Weights of a small GPT-style language model, trained from scratch on English Wikipedia: 414M tokens.
Each number is 50 + 12 x the weight over the matrix's rms, rounded and kept within 0 to 99. Layers, rows and columns count from 0.

# layer 6 MLP down (transposed), 1792x448, rms 0.0657, rows 680-708, columns 112-167
64 60 58 44 42 43 65 75 48 55 59 39 36 67 51 48 13 34 62 61 45 42 53 42 42 34 53 38 66 49 49 53 57 40 43 54 39 68 42 48 53 41 51 52 40 39 63 78 32 60 47 39 49 59 58 39
39 53 67 65 46 39 41 41 46 62 67 34 52 51 57 43 62 31 62 71 48 34 37 39 65 57 41 28 46 23 64 59 34 31 55 46 67 61 53 44 66 46 43 70 38 15 35 28 48 43 72 43 27 55 63 49
70 34 24 57 36 54 63 59 46 21 60 31 64 43 44 64 59 39 54 32 28 34 57 60 75 33 60 55 70 61 57 34 33 57 28 40 41 37 51 65 50 55 35 57 59 39 47 51 53 59 58 58 45 59 47 68
46 70 51 39 60 51 61 77 66 53 51 62 38 37 35 56 68 40 33 62 58 37 30 18 42 59 53 43 43 52 46 38 62 65 31 68 53 55 86 37 41 32 39 56 76 38 62 48 48 44 48 34 22 46 45 40
44 37 44 38 36 60 68 50 49 40 39 55 68 55 48 49 60 42 50 49 60 59 49 44 68 64 37 63 39 60 48 58 63 28 64 50 44 48 37 62 43 45 43 47 46 43 47 44 49 50 40 50 27 53 45 55
42 48 66 61 46 48 34 38 61 42 56 48 54 43 59 64 30 59 82 81 40 56 39 54 37 46 36 52 51 29 52 57 51 40 41 38 47 56 41 32 64 48 56 56 56 46 27 65 63 43 58 58 57 40 59 27
36 50 51 39 55 40 29 36 40 65 64 72 59 52 38 34 65 62 74 36 41 52 30 43 50 51 51 63 60 56 60 62 64 69 33 51 72 41 55 61 55 63 60 55 36 47 53 54 69 36 54 59 48 50 28 42
23 49 48 36 29 45 46 60 37 53 32 55 50 55 53 09 27 62 63 64 41 71 44 47 46 61 32 45 62 54 55 53 56 39 50 43 50 74 65 53 57 46 48 68 27 56 74 39 58 48 46 59 48 43 46 47
43 44 45 61 41 47 38 61 56 43 68 40 46 49 41 59 65 62 31 59 35 54 44 55 53 33 44 22 38 47 57 47 52 57 48 65 45 66 55 41 66 50 78 57 47 58 45 53 67 47 37 68 49 57 53 32
63 31 42 69 46 40 16 46 44 69 63 50 37 64 74 67 52 57 41 65 73 53 53 51 42 55 75 49 66 36 50 53 47 46 37 48 46 50 44 41 52 45 48 48 42 53 71 37 64 57 53 73 39 58 60 53
43 49 61 21 47 56 45 52 48 53 31 59 56 69 26 32 47 50 43 49 42 49 44 52 51 54 58 43 69 42 61 52 59 53 58 69 62 43 60 43 56 40 37 41 67 62 53 35 30 56 33 70 49 30 55 24
49 53 77 57 47 40 73 29 37 50 34 53 58 68 46 51 26 66 41 44 44 74 40 52 19 50 46 61 68 67 61 48 60 35 61 69 44 60 60 59 35 46 52 51 46 57 49 49 47 52 43 40 52 56 56 57
57 51 63 29 39 39 46 53 41 53 61 38 55 31 25 51 45 51 72 45 56 43 36 43 56 52 52 47 57 69 55 65 61 30 60 53 50 53 69 56 42 35 59 59 55 51 43 55 36 60 39 59 51 42 55 37
54 43 51 56 49 55 59 66 31 51 37 48 39 51 41 55 39 62 20 47 68 54 45 46 58 56 57 47 48 33 63 53 49 48 41 63 41 51 63 58 15 49 24 43 59 54 52 80 49 26 60 54 59 78 51 43
64 28 53 56 53 35 49 60 48 61 68 56 59 27 41 51 60 69 53 72 24 45 53 45 56 36 55 40 42 61 52 52 44 46 41 54 60 46 73 67 55 51 71 51 68 63 55 52 67 56 28 27 35 52 45 56
51 64 64 38 56 30 61 36 53 57 30 65 59 48 52 55 66 48 62 67 65 32 49 42 52 42 56 36 47 42 48 37 49 60 57 61 53 36 51 37 56 62 42 50 61 36 53 37 52 39 64 43 60 35 53 56
43 57 52 48 47 37 53 70 44 43 53 57 52 75 44 45 48 38 47 60 37 36 42 39 56 37 54 47 45 51 64 61 61 56 22 43 46 34 48 53 66 48 51 43 43 38 50 44 53 26 43 47 57 41 51 20
52 68 60 79 39 48 54 40 48 54 35 50 61 50 55 61 35 83 56 57 54 35 54 63 36 63 42 44 69 55 44 30 48 44 57 61 49 49 47 57 55 54 36 20 55 46 48 50 64 37 24 45 73 30 42 61
23 68 61 50 21 41 46 45 48 54 58 59 37 48 49 40 42 82 49 44 66 55 76 62 57 52 57 47 61 53 58 40 58 53 57 39 44 47 55 64 67 43 47 51 44 59 33 43 56 33 29 58 52 56 54 41
57 46 46 52 74 56 45 51 39 54 59 49 66 42 57 42 64 45 52 46 78 56 40 67 31 40 35 35 64 40 35 31 53 55 78 53 61 39 80 44 66 44 37 48 56 57 36 46 45 36 37 53 31 58 55 71
57 25 56 43 47 56 37 35 62 33 70 48 40 61 52 50 39 31 26 60 46 63 34 35 47 42 42 54 29 45 56 50 59 55 36 43 59 49 63 50 44 37 50 30 66 51 49 41 66 55 51 64 45 63 49 34
56 45 62 68 74 57 60 60 52 34 37 69 56 61 44 67 39 40 31 46 47 62 56 50 46 49 43 45 50 50 64 66 53 44 35 48 49 48 48 58 47 54 51 55 30 61 53 44 50 50 49 59 30 53 51 23
31 55 51 53 43 44 72 46 39 51 84 47 30 30 36 55 79 62 57 39 47 49 51 39 34 43 61 45 55 43 54 78 39 53 56 24 38 68 35 51 46 47 55 52 38 61 55 31 67 43 30 27 47 28 59 46
39 30 25 89 39 58 43 64 52 64 59 39 51 48 68 63 22 22 38 31 44 48 56 54 68 65 52 69 73 47 52 37 45 45 57 38 32 57 22 20 36 49 51 47 58 48 51 46 54 61 65 51 64 56 37 51
59 45 62 47 39 72 35 35 49 51 63 52 61 33 59 67 63 61 66 72 55 35 46 59 36 45 41 67 52 69 48 37 23 40 33 63 47 34 35 69 61 55 53 37 43 24 34 57 62 47 36 56 33 42 41 29
72 57 57 41 53 49 73 44 45 57 61 54 67 23 42 55 52 46 59 28 51 51 63 70 53 41 59 41 56 38 65 38 62 59 65 60 36 37 62 47 69 50 52 74 42 49 73 59 53 60 56 62 43 53 39 41
52 61 46 48 47 54 24 52 62 49 41 51 37 56 43 34 54 48 33 58 55 56 44 37 41 49 51 50 52 50 70 49 41 49 52 40 42 58 34 72 45 43 48 53 20 63 48 57 46 47 54 47 41 34 41 56
44 35 39 36 36 39 51 69 53 51 50 66 48 68 35 48 43 68 25 63 43 39 65 44 60 53 45 49 58 31 67 39 36 60 54 56 68 49 54 48 50 62 68 67 67 44 60 52 63 54 49 43 45 48 39 64
53 44 39 41 32 24 29 41 38 24 55 34 61 45 45 43 43 43 61 59 61 52 35 11 41 62 50 48 38 56 69 55 46 51 37 29 56 49 53 42 51 67 56 14 62 43 58 43 48 42 14 49 56 64 51 26
# layer 6 MLP up, 1792x448, rms 0.0717, rows 681-709, columns 112-167
39 13 44 54 47 61 72 60 65 43 66 50 54 58 33 70 29 48 47 45 57 39 60 52 57 46 57 52 34 50 13 26 56 61 21 47 43 72 44 53 34 54 38 38 57 58 40 60 48 31 60 38 45 56 49 31
59 50 49 58 38 72 53 41 64 65 50 47 50 46 74 32 41 54 43 74 46 48 55 47 39 53 69 42 67 31 47 52 51 52 71 60 28 23 47 55 82 62 34 43 52 46 44 34 40 57 66 33 46 45 35 47
36 49 50 38 50 35 45 67 52 43 24 59 53 31 20 60 61 38 52 60 72 39 61 46 64 39 69 46 44 35 43 74 68 29 71 67 53 72 42 26 48 75 49 62 44 69 45 57 44 45 68 43 62 43 51 59
24 79 41 63 60 51 44 45 38 47 52 53 43 43 37 53 62 53 54 38 34 59 77 49 60 47 50 61 63 51 28 63 39 42 40 46 43 60 77 64 43 73 52 50 53 65 60 44 53 58 47 50 41 46 61 38
41 47 71 43 43 54 61 28 68 43 53 67 52 59 56 52 54 46 51 25 46 56 67 40 67 49 54 40 54 45 69 60 69 61 42 53 48 65 57 68 46 47 63 66 48 52 45 57 46 51 30 56 64 25 52 67
65 56 41 68 49 54 60 72 37 60 45 49 51 61 52 68 59 43 63 55 43 68 55 43 51 26 60 63 44 38 48 53 42 70 46 50 54 42 33 50 47 62 72 63 55 57 53 63 42 65 37 54 65 39 70 53
47 61 45 43 66 38 57 62 57 51 53 66 74 52 31 76 65 44 42 78 41 55 54 60 39 40 38 44 60 20 59 55 37 53 52 53 32 21 54 70 56 38 41 35 76 42 46 56 65 42 53 71 57 53 28 31
40 56 46 43 51 56 54 49 56 48 46 52 48 55 71 35 63 53 41 51 36 65 27 56 50 66 61 61 47 48 43 19 66 46 21 34 54 55 38 49 42 69 44 60 36 80 67 44 65 59 59 68 35 34 39 52
61 60 41 45 55 64 60 67 58 50 49 55 32 33 46 54 69 52 53 60 52 40 48 44 53 48 53 56 51 60 69 42 66 42 48 38 46 54 44 52 33 52 48 48 64 48 40 34 63 55 43 30 71 65 33 36
66 37 53 50 36 50 43 47 41 54 54 40 81 54 42 56 35 44 60 34 77 46 54 54 49 64 60 58 58 40 49 47 68 63 37 53 43 44 62 30 51 29 61 57 60 59 42 72 35 48 37 54 50 61 61 57
58 71 49 39 44 48 38 36 51 45 47 52 45 43 34 54 43 51 68 47 62 52 52 67 38 60 56 48 53 63 55 32 58 45 65 40 60 32 70 37 56 53 40 46 52 55 34 58 67 69 45 43 63 43 58 58
60 46 63 81 27 52 57 48 43 53 47 58 60 66 45 38 50 37 64 49 78 57 44 57 33 59 25 61 66 44 53 71 43 58 51 24 63 31 54 61 63 39 49 51 53 60 59 57 43 64 68 69 38 37 47 55
71 57 47 35 43 39 64 32 55 45 40 38 50 77 42 43 62 51 29 51 53 39 48 25 50 63 49 59 43 41 46 56 45 70 43 51 83 60 60 63 67 46 46 22 60 36 49 44 37 59 53 61 50 66 51 64
71 62 60 43 53 36 65 50 23 34 46 37 40 33 52 55 37 41 53 68 44 43 49 43 37 47 46 36 47 66 60 31 65 51 61 54 54 55 44 38 34 38 55 57 39 53 54 21 41 57 43 47 63 54 39 81
38 60 53 60 58 52 51 66 46 38 63 37 56 46 52 69 34 59 39 58 26 52 27 58 59 42 55 65 39 57 42 55 47 64 57 40 45 57 43 57 48 42 30 84 66 49 49 64 28 47 57 28 64 73 33 56
58 41 48 64 49 51 60 37 26 33 62 71 54 70 56 48 58 46 45 45 40 36 31 38 43 61 24 61 36 33 41 81 59 53 42 44 38 60 49 36 44 40 57 60 73 46 42 56 78 55 67 37 45 63 50 39
54 45 56 65 43 42 50 63 67 63 77 76 61 60 38 45 56 24 78 43 26 53 72 33 47 59 30 58 43 24 49 51 47 52 53 38 79 44 40 53 33 70 38 43 77 55 55 35 57 45 63 31 48 50 41 49
45 39 26 58 54 82 53 36 43 69 57 55 67 51 31 57 65 52 39 54 41 63 45 41 43 69 54 71 60 50 36 36 54 48 47 43 46 46 55 44 54 60 53 55 59 47 32 61 55 42 47 57 43 41 49 55
44 39 39 54 24 58 64 50 46 44 58 56 42 57 38 53 65 71 52 56 41 60 39 54 44 46 60 64 46 64 46 53 49 49 68 54 53 74 33 79 50 56 50 64 65 59 38 65 69 44 46 51 58 46 39 45
47 73 32 47 33 54 49 57 51 45 42 50 66 34 38 69 40 52 49 65 38 51 45 45 34 35 41 56 59 48 50 49 55 55 66 53 55 52 50 36 58 63 57 68 76 51 64 42 59 31 44 30 38 38 67 57
50 53 50 20 36 50 64 67 54 55 29 51 47 55 56 36 24 63 54 36 37 45 48 61 67 51 40 44 72 57 32 49 44 53 56 53 65 29 76 56 50 65 48 48 62 37 41 65 47 47 41 40 56 66 57 57
59 63 46 37 35 52 60 48 55 39 57 52 48 44 57 66 51 59 45 50 34 49 69 39 34 50 55 32 55 56 46 50 58 58 69 77 50 63 28 40 52 39 47 58 64 62 40 60 44 56 55 52 48 45 32 49
51 61 44 67 39 20 63 55 59 46 55 55 64 49 35 80 58 42 58 77 32 53 49 34 41 40 63 52 24 57 73 60 39 60 39 46 44 45 56 33 62 41 60 44 42 50 40 44 29 28 63 65 82 43 36 50
50 58 60 45 72 56 51 44 68 57 59 60 28 68 47 62 52 38 60 55 50 66 33 59 42 40 65 51 38 68 41 27 57 30 64 51 37 35 55 33 54 37 67 23 69 61 41 30 49 56 38 54 22 44 44 55
58 57 42 36 59 46 70 48 49 55 57 61 29 47 46 41 40 47 50 56 51 48 75 52 55 52 33 44 44 48 51 73 45 40 51 52 62 54 56 47 40 50 53 34 52 57 70 61 51 49 55 52 49 56 35 58
45 56 64 38 40 59 53 48 59 37 53 40 72 51 49 61 42 41 29 30 60 49 56 64 39 31 46 63 57 55 53 52 63 49 50 39 52 69 49 55 59 59 44 61 81 44 32 60 48 52 63 39 51 44 62 34
71 36 33 35 44 42 43 53 48 45 45 18 45 62 56 27 62 78 74 61 49 56 49 68 71 37 64 43 41 40 62 43 45 34 51 68 66 51 61 51 24 66 50 49 44 43 29 33 66 32 32 53 52 53 20 50
66 53 25 53 67 50 48 27 49 30 56 53 85 32 42 52 58 51 50 75 73 57 56 43 63 50 61 57 43 54 46 38 53 34 31 57 89 50 51 55 57 78 56 50 63 46 54 56 62 48 18 55 62 68 43 46
46 52 45 53 50 42 44 35 66 54 56 48 53 47 49 61 51 64 54 57 67 58 44 56 47 29 55 53 42 50 59 50 44 41 58 63 54 53 54 62 45 35 25 56 68 57 44 56 54 64 29 62 61 42 42 39